Weights of a small GPT-style language model, trained from scratch on English Wikipedia: untied embeddings.
Each number is 200 + 20 x the weight over its row's rms, rounded and kept within 0 to 999. Layers, rows and columns count from 0. The size before them is the row's rms in percent of the matrix's.

# layer 2 attention query, 224x224, rms 0.0472, rows 16-23,48-55,80-87,112-119,144-150,175-182,207-214, columns 112-223
096,188,219,192,201,195,222,191,215,187,182,200,204,181,198,211,198,194,213,191,138,200,186,180,197,200,177,183,178,223,205,206,200,201,187,233,181,237,199,203,186,226,187,200,226,193,214,173,200,226,197,207,214,234,209,194,158,206,208,225,220,228,171,226,213,197,176,207,200,203,183,153,215,209,198,235,174,225,208,216,222,174,182,200,213,179,169,179,193,210,188,212,235,214,216,197,185,193,241,202,191,248,176,201,191,245,214,201,164,209,178,227,220
095,184,216,224,210,181,189,208,210,211,176,173,223,158,202,214,199,191,203,197,209,229,187,250,178,196,225,221,237,216,219,198,224,202,228,162,178,221,189,226,237,249,229,183,191,181,216,178,226,182,185,205,193,192,227,186,205,220,232,195,232,168,217,201,223,202,210,210,212,206,186,227,193,184,206,216,182,181,213,174,206,209,207,216,205,221,187,229,177,213,183,203,202,208,201,234,178,188,172,225,224,209,215,204,187,184,205,199,185,185,174,178,191
103,197,191,177,158,185,200,177,170,223,236,225,156,182,170,232,231,201,204,197,206,189,193,184,204,215,257,188,221,201,192,200,177,196,182,192,196,196,196,193,198,187,189,206,196,179,214,198,229,207,201,188,195,176,191,210,208,203,180,198,202,174,216,214,184,226,180,203,181,231,194,182,202,202,188,195,207,215,192,180,215,198,187,186,248,217,222,189,162,184,180,160,221,254,197,183,199,226,178,183,210,217,228,186,227,222,214,201,170,201,200,211,199
103,215,186,199,200,196,216,216,197,190,183,164,229,241,186,193,170,199,197,218,169,225,193,148,153,206,184,245,166,229,216,195,200,211,207,236,191,195,206,201,241,224,220,186,184,180,185,186,200,215,226,208,235,194,159,184,208,209,190,175,196,195,191,168,204,179,213,214,198,171,224,210,221,199,210,196,220,224,218,183,195,203,163,213,221,192,196,184,182,179,191,226,206,196,200,247,203,190,170,196,160,144,174,198,208,192,209,187,198,203,196,189,214
094,185,175,185,217,164,210,190,191,183,215,184,170,193,206,182,219,210,210,210,205,239,168,200,206,171,209,188,232,213,220,207,178,190,154,187,196,209,185,189,167,178,196,239,186,199,233,221,218,182,203,193,175,221,209,194,161,231,187,219,162,254,179,192,202,200,177,206,197,234,249,166,174,185,236,222,205,230,197,225,184,176,213,169,206,200,198,206,170,189,218,204,234,199,221,193,188,191,226,216,176,229,185,200,223,237,218,184,177,216,230,203,188
096,221,198,177,213,200,225,169,206,188,222,223,152,201,207,211,218,189,167,184,192,182,175,207,206,189,175,164,201,195,203,201,177,182,205,191,226,188,177,191,167,180,188,244,221,205,196,178,221,215,228,187,165,202,212,201,220,195,164,194,176,211,196,197,207,178,183,178,204,172,199,179,199,210,240,220,199,218,182,189,219,202,194,195,167,213,230,191,228,173,256,215,209,186,186,196,222,210,221,202,187,225,166,194,224,176,174,180,212,228,246,196,188
105,228,198,215,224,193,222,187,197,240,166,199,209,143,207,210,199,192,207,181,191,183,223,218,207,197,191,168,223,191,191,218,197,220,185,210,172,195,194,193,172,195,204,175,153,209,173,170,192,198,212,220,192,191,191,216,176,217,180,205,215,181,225,234,229,208,212,177,220,177,194,253,171,214,179,211,215,193,208,207,170,185,203,182,179,192,191,248,250,178,226,222,158,198,202,189,191,170,243,221,209,177,197,169,156,203,224,227,220,197,204,169,235
092,205,189,210,219,196,202,177,225,180,214,192,164,236,219,165,196,220,200,208,220,220,220,215,193,187,191,193,202,204,196,191,189,187,153,210,218,184,203,171,173,202,210,233,209,197,211,186,192,202,176,170,169,216,218,136,193,199,198,179,180,211,178,189,205,240,208,166,219,207,230,220,222,212,194,220,189,188,165,211,194,215,205,157,142,212,198,245,211,204,200,219,192,151,203,238,211,207,210,231,183,204,200,200,190,204,212,210,174,167,217,205,226
109,206,164,184,177,204,198,206,188,228,202,219,193,178,216,187,202,188,174,217,187,202,206,202,213,197,213,225,215,181,207,190,211,221,191,206,169,195,194,218,205,254,182,212,193,218,206,201,190,207,215,217,218,242,186,212,176,182,143,210,204,202,230,207,213,192,229,184,174,179,159,224,207,185,187,182,184,224,201,211,260,165,162,189,209,187,200,193,179,176,197,205,197,219,190,176,196,178,205,213,182,181,215,163,223,179,206,215,185,207,208,195,215
104,213,181,225,196,202,220,235,172,201,210,180,168,204,195,205,178,249,215,219,166,213,184,220,162,194,218,211,194,215,209,191,218,179,209,174,217,211,197,229,211,190,178,202,216,228,200,200,210,183,171,218,188,209,174,214,188,219,231,189,239,209,187,211,185,212,207,212,185,207,227,221,192,184,205,162,209,174,202,197,213,222,182,241,193,202,180,200,208,208,215,207,187,183,201,196,206,253,180,175,218,166,170,270,189,219,213,165,180,208,186,205,218
097,184,188,198,183,200,177,186,179,208,201,193,198,210,196,211,194,204,194,225,192,160,184,203,197,205,224,198,255,202,188,212,186,189,212,198,194,196,182,198,188,231,200,199,203,170,190,186,198,206,210,142,218,204,186,191,160,209,192,206,197,208,226,222,215,242,188,180,212,228,215,195,154,199,169,188,219,186,215,213,197,186,218,202,206,170,209,178,175,145,238,201,203,183,215,194,197,187,195,197,186,229,209,159,192,183,203,174,177,203,195,166,193
100,207,186,216,173,222,175,202,194,196,225,204,214,206,183,226,189,229,203,198,212,217,213,169,166,207,201,188,209,173,198,192,219,196,247,197,219,205,189,149,207,197,189,231,171,210,222,161,176,194,195,175,164,191,240,176,202,223,172,182,197,180,224,201,184,220,243,203,170,229,212,203,209,183,223,161,223,209,211,200,230,196,231,226,217,194,170,209,218,189,195,199,211,206,241,216,210,191,188,219,193,219,206,227,225,198,190,180,177,171,233,237,215
112,207,221,184,200,180,203,210,187,197,209,237,204,182,201,187,195,187,156,191,224,181,218,195,175,178,179,229,199,225,190,232,198,211,214,196,180,204,210,228,237,197,226,198,192,188,152,202,202,207,212,197,211,219,231,197,183,178,193,230,170,213,236,159,233,231,176,201,174,203,239,193,219,189,177,200,197,189,175,209,186,204,215,159,208,186,184,216,191,196,207,180,201,193,180,227,181,202,228,230,205,187,205,153,205,214,211,204,189,221,199,171,179
106,198,195,170,200,210,210,179,186,209,220,215,182,181,211,206,200,185,178,204,228,179,204,174,191,181,186,205,212,214,231,219,170,202,234,187,173,208,199,225,243,176,203,240,209,200,201,209,216,202,213,195,220,207,209,174,188,183,162,184,169,214,218,212,219,226,196,204,217,166,205,181,184,216,223,177,204,196,214,170,198,215,187,184,220,207,206,222,180,188,228,185,199,196,198,186,197,171,197,201,193,207,227,140,173,174,211,173,199,195,212,182,188
109,189,216,160,214,189,221,189,223,196,187,216,177,168,179,191,206,170,186,167,235,201,171,207,187,202,191,193,198,171,197,213,176,194,236,220,203,178,216,177,190,191,223,204,173,187,188,174,190,210,217,196,217,195,223,205,203,223,187,197,183,179,201,193,232,209,155,181,238,164,189,196,223,201,181,214,181,207,230,171,221,226,192,184,208,208,203,194,197,151,203,211,203,213,163,208,189,177,235,255,184,196,197,173,202,189,199,216,183,228,224,161,186
096,196,211,181,222,159,238,230,256,157,195,184,192,204,199,164,184,217,187,182,195,230,203,251,168,183,216,176,218,204,197,218,192,209,190,230,183,205,232,184,195,212,195,189,231,196,170,183,180,181,193,188,181,216,215,190,183,201,206,213,181,189,174,211,200,204,179,220,219,193,197,175,219,194,198,188,198,174,175,207,165,211,233,191,183,183,190,177,173,186,214,227,199,180,199,209,190,179,227,220,199,212,214,197,251,191,216,200,183,186,181,200,174
097,172,186,179,211,201,219,173,187,237,216,233,191,203,188,179,201,192,193,199,224,212,231,227,209,231,210,176,217,192,214,178,211,194,216,168,191,232,204,241,189,191,215,216,194,213,179,199,218,232,189,181,244,207,165,189,254,160,180,180,205,224,197,233,200,195,224,188,159,169,158,179,164,218,196,184,187,183,242,177,216,215,188,185,213,177,235,173,183,181,214,187,200,243,223,186,183,212,203,223,223,174,211,210,214,231,194,193,208,212,176,174,170
094,210,221,225,175,208,219,207,200,187,176,180,198,224,207,191,200,198,188,241,180,200,197,219,190,205,181,183,194,227,164,213,232,202,207,207,207,222,206,189,187,167,208,155,225,226,184,197,225,173,210,195,196,219,233,203,206,204,206,228,206,183,216,217,187,205,197,164,187,182,240,200,211,177,180,189,211,197,169,220,179,181,169,181,200,202,169,213,191,191,192,183,209,191,204,213,209,234,184,168,201,240,224,177,232,179,210,190,159,209,199,234,205
100,212,179,213,194,194,201,186,195,222,182,196,203,179,216,185,175,216,177,182,212,187,213,210,207,222,195,186,196,201,217,170,195,218,198,165,212,202,230,222,169,166,207,209,181,204,196,187,212,179,197,231,202,189,189,204,230,207,194,203,196,200,245,229,198,197,259,154,207,176,187,192,172,180,202,182,212,186,206,217,181,248,194,171,213,170,206,179,163,193,203,189,186,214,181,165,183,171,202,241,192,199,203,207,199,193,183,198,220,193,204,161,233
090,228,203,193,210,212,225,229,224,215,207,187,203,208,184,217,222,178,222,216,198,170,198,223,145,222,205,199,225,192,210,211,200,232,244,173,205,228,210,169,191,195,204,186,184,219,191,180,229,244,204,173,188,199,227,184,193,229,190,161,180,202,196,189,172,200,192,244,213,161,208,187,188,211,186,220,211,197,178,195,207,229,196,183,207,242,157,189,175,177,208,196,236,212,180,223,198,199,222,187,191,230,211,166,180,181,195,224,193,214,221,176,187
093,185,170,209,209,219,190,226,203,211,174,196,179,147,214,201,210,218,222,164,200,185,209,205,199,215,191,220,198,191,195,184,192,192,207,202,190,205,195,259,224,189,217,207,196,167,210,181,239,182,209,171,220,174,212,195,180,195,196,195,202,211,207,188,218,211,187,236,164,189,154,202,169,198,214,231,220,192,221,203,204,201,179,188,191,177,187,206,204,175,191,186,196,186,227,166,176,181,209,186,220,221,205,169,200,205,187,231,189,201,199,207,177
100,192,181,176,215,213,177,174,233,225,198,214,232,173,204,220,166,214,234,164,211,205,225,173,190,197,185,238,199,218,232,161,163,213,189,194,171,205,186,202,190,196,197,172,184,194,195,210,175,216,191,202,216,192,154,211,174,171,193,161,214,216,161,168,246,204,176,173,247,172,171,196,198,214,236,226,187,215,202,204,202,188,202,197,197,175,220,189,224,215,180,223,186,177,192,193,209,161,210,241,227,202,176,198,188,237,190,239,195,212,175,183,216
082,196,199,198,240,164,184,201,206,176,193,210,215,171,210,144,174,208,212,169,185,188,212,217,240,186,202,215,177,193,228,196,213,171,183,237,209,186,187,184,212,228,198,209,173,192,216,235,209,200,150,209,209,197,188,199,208,191,192,196,202,223,180,177,229,190,200,166,211,179,181,196,191,210,191,206,181,188,242,213,176,203,215,196,225,196,248,179,222,175,190,215,233,175,192,202,216,215,150,228,201,206,186,220,218,216,189,223,190,225,185,233,161
088,175,160,197,204,207,225,202,230,201,192,185,208,232,210,182,210,211,215,210,199,181,197,212,177,209,213,183,188,149,224,198,190,196,192,230,187,200,183,216,249,223,211,219,203,192,233,230,191,226,197,183,225,169,198,181,185,170,176,194,175,227,174,185,213,212,184,212,175,190,218,190,165,198,188,210,206,239,202,208,202,216,181,157,201,220,238,192,210,197,195,181,244,212,202,205,221,181,212,228,189,213,201,205,206,228,209,204,169,183,197,211,164
081,238,236,201,212,226,164,182,171,216,208,210,202,171,209,224,177,198,205,160,200,199,228,210,218,189,206,158,237,203,215,189,240,201,223,204,217,208,195,150,211,186,200,174,197,190,215,190,214,254,209,175,204,176,195,184,210,177,177,212,192,194,208,214,228,200,205,228,173,175,176,213,204,200,151,174,200,193,226,207,213,177,211,190,198,170,181,175,202,242,214,200,234,207,211,199,151,205,185,200,215,190,242,188,214,190,203,194,202,236,212,204,199
089,190,210,210,179,204,179,223,170,180,181,172,175,259,223,195,191,183,216,234,189,224,196,186,193,185,207,189,195,202,182,178,223,178,225,213,222,192,202,197,190,231,219,206,200,191,222,206,209,181,175,208,223,192,193,187,167,175,203,203,186,210,175,212,191,198,232,217,184,230,240,194,177,196,183,158,212,168,187,223,219,194,242,227,185,205,197,196,185,201,203,176,193,231,187,238,208,233,153,192,214,199,208,225,190,203,199,176,174,161,189,219,200
083,208,181,206,227,185,201,191,204,197,163,196,229,209,170,216,201,222,193,206,202,216,219,192,162,213,199,227,200,205,231,192,202,210,209,208,196,219,189,194,196,225,208,171,222,221,183,211,233,230,229,172,208,209,196,188,217,203,214,204,165,203,224,180,168,199,238,190,184,161,203,170,193,214,168,216,215,192,183,198,221,219,176,193,218,223,157,172,194,211,224,214,216,167,221,184,156,207,207,178,168,192,185,189,237,227,210,224,202,199,186,211,217
086,223,197,240,190,200,193,206,185,196,185,155,184,174,228,228,194,210,212,217,182,205,202,187,198,221,192,192,182,161,201,229,216,183,228,183,197,208,208,151,226,186,184,224,190,207,185,180,224,234,199,173,215,178,196,193,211,196,190,160,171,191,233,202,246,154,203,216,212,178,173,202,211,194,216,182,195,205,235,221,199,173,205,212,192,179,152,177,173,237,196,217,190,242,190,217,205,165,215,183,190,199,222,237,217,164,205,176,199,187,194,214,230
089,221,198,176,197,187,215,212,226,213,223,212,224,147,191,191,227,206,196,167,209,168,220,202,232,214,193,213,248,180,212,189,219,206,200,209,158,183,218,213,187,173,175,174,215,158,169,203,199,212,219,171,239,212,210,181,253,206,198,217,164,227,233,207,220,208,184,181,189,207,172,207,174,191,209,224,212,206,222,199,214,174,204,185,174,175,215,198,206,230,218,214,201,184,189,155,180,184,218,232,172,226,191,210,200,195,212,206,202,238,218,178,170
099,233,193,200,241,214,191,190,195,205,204,183,198,152,204,213,206,246,192,162,230,195,200,198,182,198,191,221,198,184,241,176,210,210,217,209,222,214,185,212,228,190,192,173,208,175,182,203,178,208,228,186,166,221,233,213,201,191,198,206,213,199,186,226,184,238,167,169,210,246,199,220,194,179,218,195,222,178,258,191,173,197,182,218,164,183,170,209,174,191,209,209,188,196,235,204,189,179,185,194,216,208,184,212,209,171,177,193,213,216,222,196,195
082,205,202,195,210,227,224,186,171,174,212,180,202,222,198,195,192,179,190,141,229,216,194,222,211,148,184,204,214,215,211,230,183,189,174,241,182,181,166,175,213,198,192,202,198,209,222,223,209,186,237,172,180,160,227,204,194,227,153,202,223,222,177,183,165,176,163,186,209,206,195,192,206,168,195,200,193,211,202,189,183,198,195,198,206,195,246,211,200,186,185,222,216,173,224,186,210,212,179,212,212,214,216,205,204,201,200,186,155,180,255,219,206
087,183,161,191,170,217,248,169,189,189,213,202,163,207,201,188,208,145,175,184,232,195,202,212,195,209,198,230,227,201,219,202,126,189,185,201,184,175,183,237,194,188,196,232,208,181,177,194,161,183,249,239,205,225,202,186,220,216,164,253,209,203,216,184,229,244,141,189,193,197,175,199,196,195,225,184,208,210,191,191,200,198,205,175,186,198,209,181,178,196,165,190,187,173,189,211,184,184,208,223,188,240,204,197,171,201,218,196,196,213,238,170,169
094,184,171,187,200,219,214,177,220,215,198,210,189,168,204,184,149,186,165,210,190,209,210,202,180,209,197,199,187,186,200,186,211,201,205,211,195,175,203,240,180,245,211,233,187,211,229,207,200,210,162,200,245,204,176,212,177,216,185,171,219,196,155,227,199,208,171,206,235,178,168,221,165,208,196,169,176,183,206,188,184,188,165,194,207,170,201,193,197,205,173,207,188,173,196,213,185,222,196,210,216,211,214,216,199,203,215,191,182,212,171,187,212
092,210,177,234,170,203,196,194,202,196,220,201,210,180,199,178,227,208,187,200,209,199,186,199,200,220,179,207,185,172,158,193,194,191,189,201,206,190,218,195,171,171,200,175,204,195,207,184,237,174,206,162,172,215,228,179,166,219,250,202,196,235,205,250,194,219,179,180,184,170,223,213,232,185,192,211,221,166,191,227,243,166,220,179,162,197,193,197,175,210,203,227,163,198,233,202,203,164,204,188,187,167,157,219,210,195,209,188,195,201,216,204,228
101,189,208,220,165,217,220,191,167,189,214,190,213,195,205,226,217,196,169,215,171,150,216,210,180,226,200,182,186,203,228,183,213,200,202,166,200,211,208,193,171,211,213,199,249,215,213,226,205,202,202,248,189,195,199,189,192,188,212,222,171,216,218,209,204,232,251,190,205,192,205,180,224,215,191,213,200,206,242,204,228,221,192,182,223,183,182,201,177,203,240,183,219,263,184,219,198,223,207,177,209,189,230,201,200,213,212,208,201,195,165,193,187
087,201,178,199,211,209,202,167,165,231,190,181,233,188,210,211,224,220,193,204,210,199,164,206,221,218,213,185,228,164,190,178,200,226,220,191,202,229,180,217,214,194,211,200,169,209,225,168,222,164,213,168,205,197,220,220,220,220,169,198,198,225,209,228,234,201,229,208,230,175,173,183,190,202,188,195,198,212,193,215,230,196,189,178,221,195,160,168,195,211,183,210,197,222,195,199,179,204,180,230,167,222,162,176,206,217,208,226,213,214,209,163,208
095,201,185,192,182,173,192,232,184,192,214,216,175,177,208,151,191,211,229,207,206,187,213,209,187,186,169,199,225,196,191,186,175,180,205,201,182,197,204,192,226,221,199,217,205,212,173,209,228,184,206,159,180,223,240,159,204,189,227,200,207,206,203,178,201,210,193,237,163,214,197,221,197,196,197,197,201,200,171,203,228,205,183,202,203,181,198,191,225,179,174,202,185,196,167,198,199,195,199,219,231,191,214,243,202,241,206,202,215,219,199,203,217
093,211,186,200,212,215,201,177,220,182,211,210,181,197,208,204,187,201,183,185,218,191,208,202,227,181,212,193,189,205,232,178,197,187,186,211,182,189,189,194,197,222,214,193,252,198,195,185,206,207,215,220,197,178,180,234,177,151,174,212,211,192,163,175,185,189,196,181,239,193,196,181,183,207,264,198,158,217,183,209,195,236,184,198,220,169,233,183,213,190,210,203,225,177,182,191,188,195,220,236,209,211,217,175,193,235,212,210,200,206,199,206,209
094,218,187,169,229,201,223,143,218,208,173,195,154,198,245,192,145,199,207,183,211,215,206,197,209,183,204,234,221,235,225,201,170,184,234,226,215,207,179,225,185,216,172,177,168,191,188,214,149,172,225,194,215,202,177,218,187,199,203,208,183,139,192,202,227,217,191,201,262,204,200,187,209,219,193,188,225,211,224,218,155,185,224,166,191,208,211,218,199,203,199,194,178,196,186,192,175,199,213,209,200,178,178,188,173,177,213,204,192,201,183,191,198
101,211,202,195,168,202,214,177,154,229,205,187,181,215,210,196,174,179,194,175,230,213,230,180,241,186,173,177,206,192,170,205,197,205,185,213,209,202,221,191,173,210,186,213,214,185,182,183,197,207,197,180,198,176,166,188,239,210,184,194,208,188,200,214,216,199,207,211,198,202,193,214,186,215,220,219,149,208,195,203,206,207,238,219,189,169,214,193,226,183,217,191,183,235,204,207,219,182,186,210,211,214,204,227,191,173,209,204,226,260,199,229,202
097,212,181,190,195,220,218,202,189,216,221,190,191,180,190,153,199,220,210,199,196,182,216,221,204,186,202,194,211,213,203,208,185,221,201,239,219,202,205,241,202,198,156,215,202,192,211,174,215,151,188,169,219,250,201,175,202,165,186,212,206,192,214,216,211,220,213,184,233,199,189,197,218,191,191,205,202,211,216,211,181,156,208,207,223,159,204,180,192,212,217,189,191,211,211,220,207,167,178,186,202,219,199,215,240,210,216,221,219,216,209,206,195
098,196,184,192,198,179,214,199,217,210,175,228,199,179,167,194,205,210,238,185,192,211,171,245,156,185,173,206,248,196,188,172,185,219,204,211,180,182,206,206,203,196,182,173,175,213,171,222,177,200,192,208,241,206,224,209,209,203,214,205,186,215,200,248,217,235,202,190,222,194,225,220,152,203,193,198,212,161,214,204,188,218,204,184,197,245,195,209,170,209,227,228,202,154,192,238,198,203,187,212,199,183,196,225,162,197,201,214,197,183,187,178,219
096,147,179,180,165,200,193,189,225,195,207,156,182,202,194,163,202,190,173,204,185,171,208,216,204,188,225,240,190,205,199,207,184,209,189,195,192,202,188,203,154,212,200,188,204,214,250,161,222,234,192,202,217,207,208,234,164,196,214,215,198,214,211,186,179,227,219,203,189,190,230,165,191,209,208,177,220,226,198,178,227,223,229,228,201,181,203,192,179,203,221,194,186,231,207,176,186,199,226,218,167,223,205,208,182,219,178,215,194,201,194,191,205
101,238,184,198,172,207,191,200,184,224,191,196,193,196,191,162,192,198,227,195,194,202,193,169,185,201,175,207,208,187,176,147,210,236,194,230,196,203,196,201,188,207,208,228,185,200,221,203,187,185,221,190,207,175,244,207,186,221,226,200,188,178,164,201,191,210,185,193,200,209,185,217,207,199,187,213,232,209,182,213,200,170,180,198,180,206,194,206,211,209,216,246,216,166,228,219,218,182,179,204,184,198,154,226,217,215,228,168,188,184,175,226,186
106,206,186,204,207,199,178,181,216,232,223,206,185,180,208,188,196,211,200,173,192,178,246,187,205,186,202,219,207,201,200,193,182,198,224,152,197,189,184,217,180,164,200,223,201,156,208,182,233,216,182,221,174,189,216,154,184,193,207,193,225,201,234,156,197,172,176,204,204,238,237,212,209,184,200,215,203,207,222,198,208,185,212,173,175,234,186,214,161,201,191,219,209,192,171,222,190,198,213,207,225,226,218,218,196,207,185,213,210,201,203,195,200
115,176,184,178,216,200,225,218,208,206,165,198,196,154,215,184,177,198,181,169,207,209,214,203,188,193,203,212,217,214,215,212,184,197,192,170,203,183,203,203,185,174,233,219,192,197,173,190,205,176,194,222,187,196,174,225,205,202,181,167,176,208,218,173,219,202,187,193,214,173,202,204,218,217,180,186,203,221,200,203,184,200,222,210,176,193,207,245,178,161,224,214,180,208,146,198,216,166,196,187,189,207,218,165,171,198,219,203,236,218,196,188,196
090,239,232,205,213,207,217,173,182,168,203,236,212,173,195,212,197,201,215,213,178,172,195,201,212,198,205,217,236,153,214,194,195,201,229,210,200,191,212,179,190,213,205,198,195,199,203,205,183,208,178,205,185,190,222,206,223,216,200,185,184,182,177,178,217,160,218,180,176,181,156,178,212,150,188,200,204,194,225,212,210,233,211,173,186,205,205,184,196,153,182,208,187,206,168,205,213,171,196,212,189,180,196,188,229,224,170,244,163,201,197,169,205
095,223,177,187,227,195,214,180,157,219,193,228,186,183,185,190,162,173,166,220,224,180,247,199,210,188,229,186,197,183,203,173,212,201,212,201,181,234,212,204,248,170,173,183,192,168,211,178,217,225,191,204,228,214,148,237,221,204,192,213,227,192,240,202,225,175,183,191,215,203,203,195,176,198,216,207,215,201,194,190,191,217,145,192,224,204,208,181,178,189,224,173,199,225,243,211,188,160,217,214,195,160,207,194,228,207,182,185,210,213,170,178,191
104,167,175,216,242,191,208,186,172,221,189,214,232,168,203,204,168,201,198,208,189,199,215,210,202,207,206,187,215,196,203,214,214,194,217,213,187,187,205,222,218,178,171,216,233,186,203,210,212,184,187,204,236,210,180,174,222,216,175,212,224,240,217,205,204,197,192,200,199,212,172,219,230,198,224,184,209,151,188,181,212,138,198,207,225,178,206,164,183,195,178,205,190,203,157,188,186,188,186,225,224,162,143,179,211,223,230,232,189,214,152,194,189
085,189,172,183,206,208,231,207,157,176,177,175,202,174,193,204,226,204,238,189,204,197,177,232,221,208,196,226,188,189,202,174,228,222,205,194,203,203,195,220,222,229,215,142,192,225,178,242,184,172,198,186,213,205,218,214,175,221,220,165,189,202,189,191,185,213,180,170,203,183,187,200,186,202,196,178,215,187,219,215,161,220,180,269,212,239,190,220,160,217,215,202,204,168,231,164,187,229,198,222,231,226,195,198,217,168,178,197,207,184,230,203,199
091,174,223,205,181,189,195,200,207,194,204,147,201,183,196,227,189,190,176,229,194,176,192,221,180,208,238,222,203,217,238,206,208,198,205,202,209,197,190,194,206,177,206,172,215,187,203,201,218,223,194,218,238,198,183,218,217,208,188,229,183,243,202,204,175,223,188,168,220,193,260,177,157,184,150,175,171,189,207,196,185,235,197,171,211,208,239,165,173,181,219,198,204,201,207,182,179,199,209,196,186,195,202,208,212,209,195,191,185,181,190,206,171
097,221,200,191,171,215,211,204,188,230,193,233,172,203,196,207,168,185,198,201,225,168,227,192,240,198,170,220,204,191,187,189,177,203,202,250,184,187,208,184,241,214,226,176,211,190,197,187,221,185,239,192,194,189,236,189,155,234,175,212,233,207,202,190,204,187,189,225,186,178,200,233,221,200,232,215,196,197,237,195,204,190,202,229,195,191,198,201,188,172,173,229,196,170,224,212,183,182,199,208,195,228,154,220,217,170,197,180,209,201,216,235,195
103,206,171,207,208,194,222,216,199,239,196,217,214,195,194,214,217,184,195,202,165,180,197,147,220,196,182,213,179,217,213,199,184,188,188,192,201,179,183,231,194,206,203,214,230,182,192,174,221,210,201,237,211,215,183,169,210,182,175,201,233,231,237,181,212,194,220,196,196,210,212,213,194,222,201,206,197,204,178,203,249,185,195,168,218,208,199,196,211,232,214,240,176,178,166,202,198,239,216,193,207,222,193,223,213,256,214,180,174,207,193,195,219
088,192,194,198,206,207,199,217,239,220,185,211,212,214,203,234,187,178,199,203,229,178,184,142,200,203,181,197,207,184,200,164,194,179,214,207,204,198,205,219,194,189,170,232,223,219,198,209,252,184,170,211,216,217,168,194,210,194,173,211,221,219,213,175,215,182,202,224,239,195,185,199,236,193,214,207,186,218,179,194,232,189,202,151,237,167,207,192,174,184,217,204,189,194,171,206,232,169,209,222,182,198,209,187,218,216,205,220,169,206,204,210,197
088,193,178,195,254,173,202,216,201,200,203,188,206,196,196,191,205,178,200,186,170,155,228,183,185,203,230,177,227,233,197,192,182,171,204,223,201,200,229,197,184,197,188,225,157,208,225,199,218,229,194,224,185,214,225,174,211,144,213,232,197,213,209,214,221,240,204,218,222,193,201,197,178,199,187,212,182,213,181,157,201,207,194,188,203,222,224,221,195,172,225,178,220,188,199,205,223,163,239,186,202,160,231,168,229,191,198,234,249,226,188,168,182
# layer 2 attention key, 32x224, rms 0.05, rows 15-22, columns 112-223
091,193,193,223,194,211,187,176,231,199,202,206,206,188,204,230,210,215,155,206,194,220,211,249,170,185,219,213,229,238,194,218,183,203,218,189,186,188,222,178,213,234,210,170,187,222,230,191,230,228,187,190,209,216,220,170,191,167,179,223,223,208,228,228,198,210,174,173,195,190,238,210,178,177,187,224,174,215,233,179,210,186,200,185,193,176,207,212,203,170,186,223,195,172,227,228,229,213,229,224,205,207,185,169,184,205,173,175,212,207,209,186,195
090,209,216,201,207,199,181,187,178,179,209,171,199,177,236,235,207,204,186,204,194,206,177,198,198,189,216,210,221,212,191,169,202,203,207,208,212,171,157,181,194,227,218,179,183,190,236,177,154,216,174,199,159,192,228,202,221,166,204,192,211,177,193,177,200,186,204,213,176,226,227,222,156,203,193,227,192,237,188,230,196,250,191,229,202,241,188,194,206,234,209,214,181,217,187,199,217,237,182,209,228,194,242,202,181,159,222,194,199,180,198,220,221
086,182,193,183,236,218,219,159,226,178,192,207,218,208,173,211,230,184,176,205,243,197,202,190,231,192,214,196,189,226,193,215,190,213,221,215,188,184,225,183,193,186,186,209,230,234,205,240,192,208,239,160,176,195,195,218,192,203,163,169,201,206,183,214,193,145,210,232,208,195,214,228,207,214,188,245,189,172,222,161,188,176,208,188,198,165,213,215,224,195,211,236,188,199,182,210,198,210,201,172,173,219,213,149,210,193,186,202,233,212,219,205,180
091,218,243,203,206,204,219,197,200,202,228,201,205,205,191,207,164,202,224,187,175,213,191,202,188,208,204,206,222,207,176,238,186,204,236,161,194,202,196,204,179,206,201,222,204,210,209,174,199,242,197,205,179,221,170,221,214,202,162,206,214,164,230,208,211,232,189,204,242,190,216,239,219,195,204,211,191,202,213,189,203,187,202,183,235,215,169,218,176,234,168,186,199,175,202,212,202,194,207,197,228,197,176,176,181,169,220,192,196,197,188,197,177
090,203,191,191,174,218,188,200,212,209,196,192,192,177,211,209,223,213,221,170,190,225,196,208,215,208,162,219,203,214,214,204,182,209,207,210,196,196,195,211,216,200,165,201,182,165,175,176,198,156,190,199,202,213,174,215,172,196,195,202,222,216,212,255,199,196,201,212,197,184,183,166,189,224,213,193,189,252,178,211,198,188,243,220,193,178,199,219,227,201,209,184,192,231,233,159,206,203,215,182,174,238,198,184,178,208,195,196,193,186,207,183,200
098,177,191,211,197,163,185,231,177,206,219,185,199,184,204,219,150,217,214,195,228,177,201,211,207,195,192,200,228,198,203,182,206,221,213,169,223,209,231,192,237,196,212,206,190,204,211,253,198,180,202,170,202,165,196,186,198,209,187,183,222,235,205,205,197,182,238,196,167,205,183,216,223,216,234,208,188,217,215,230,177,214,198,223,250,208,212,186,216,195,189,182,175,242,239,223,186,208,183,203,235,145,255,199,193,176,211,186,206,199,192,220,171
095,213,190,228,169,192,203,190,148,220,223,176,184,225,243,166,177,228,190,225,194,196,213,218,211,219,201,215,186,191,179,223,225,163,210,204,226,206,208,163,201,214,217,201,204,222,214,201,195,210,176,172,206,246,180,177,218,215,202,206,230,210,245,213,210,198,230,175,147,147,208,212,205,155,185,201,194,201,193,242,239,211,217,196,185,211,197,185,203,196,205,190,196,168,185,203,223,212,196,200,243,154,231,211,212,172,230,172,203,197,194,217,196
088,190,148,216,197,215,192,197,228,196,218,220,177,208,238,180,202,217,253,203,183,218,194,151,212,221,231,184,194,195,213,185,223,180,196,200,211,238,176,177,189,203,219,222,201,194,196,209,226,224,199,181,218,230,219,198,158,197,206,174,193,200,172,181,210,202,180,183,186,227,210,182,197,212,223,192,205,180,166,211,209,193,189,190,228,201,187,193,220,224,205,201,215,199,205,214,190,198,183,204,195,207,188,244,184,219,241,194,183,186,185,235,192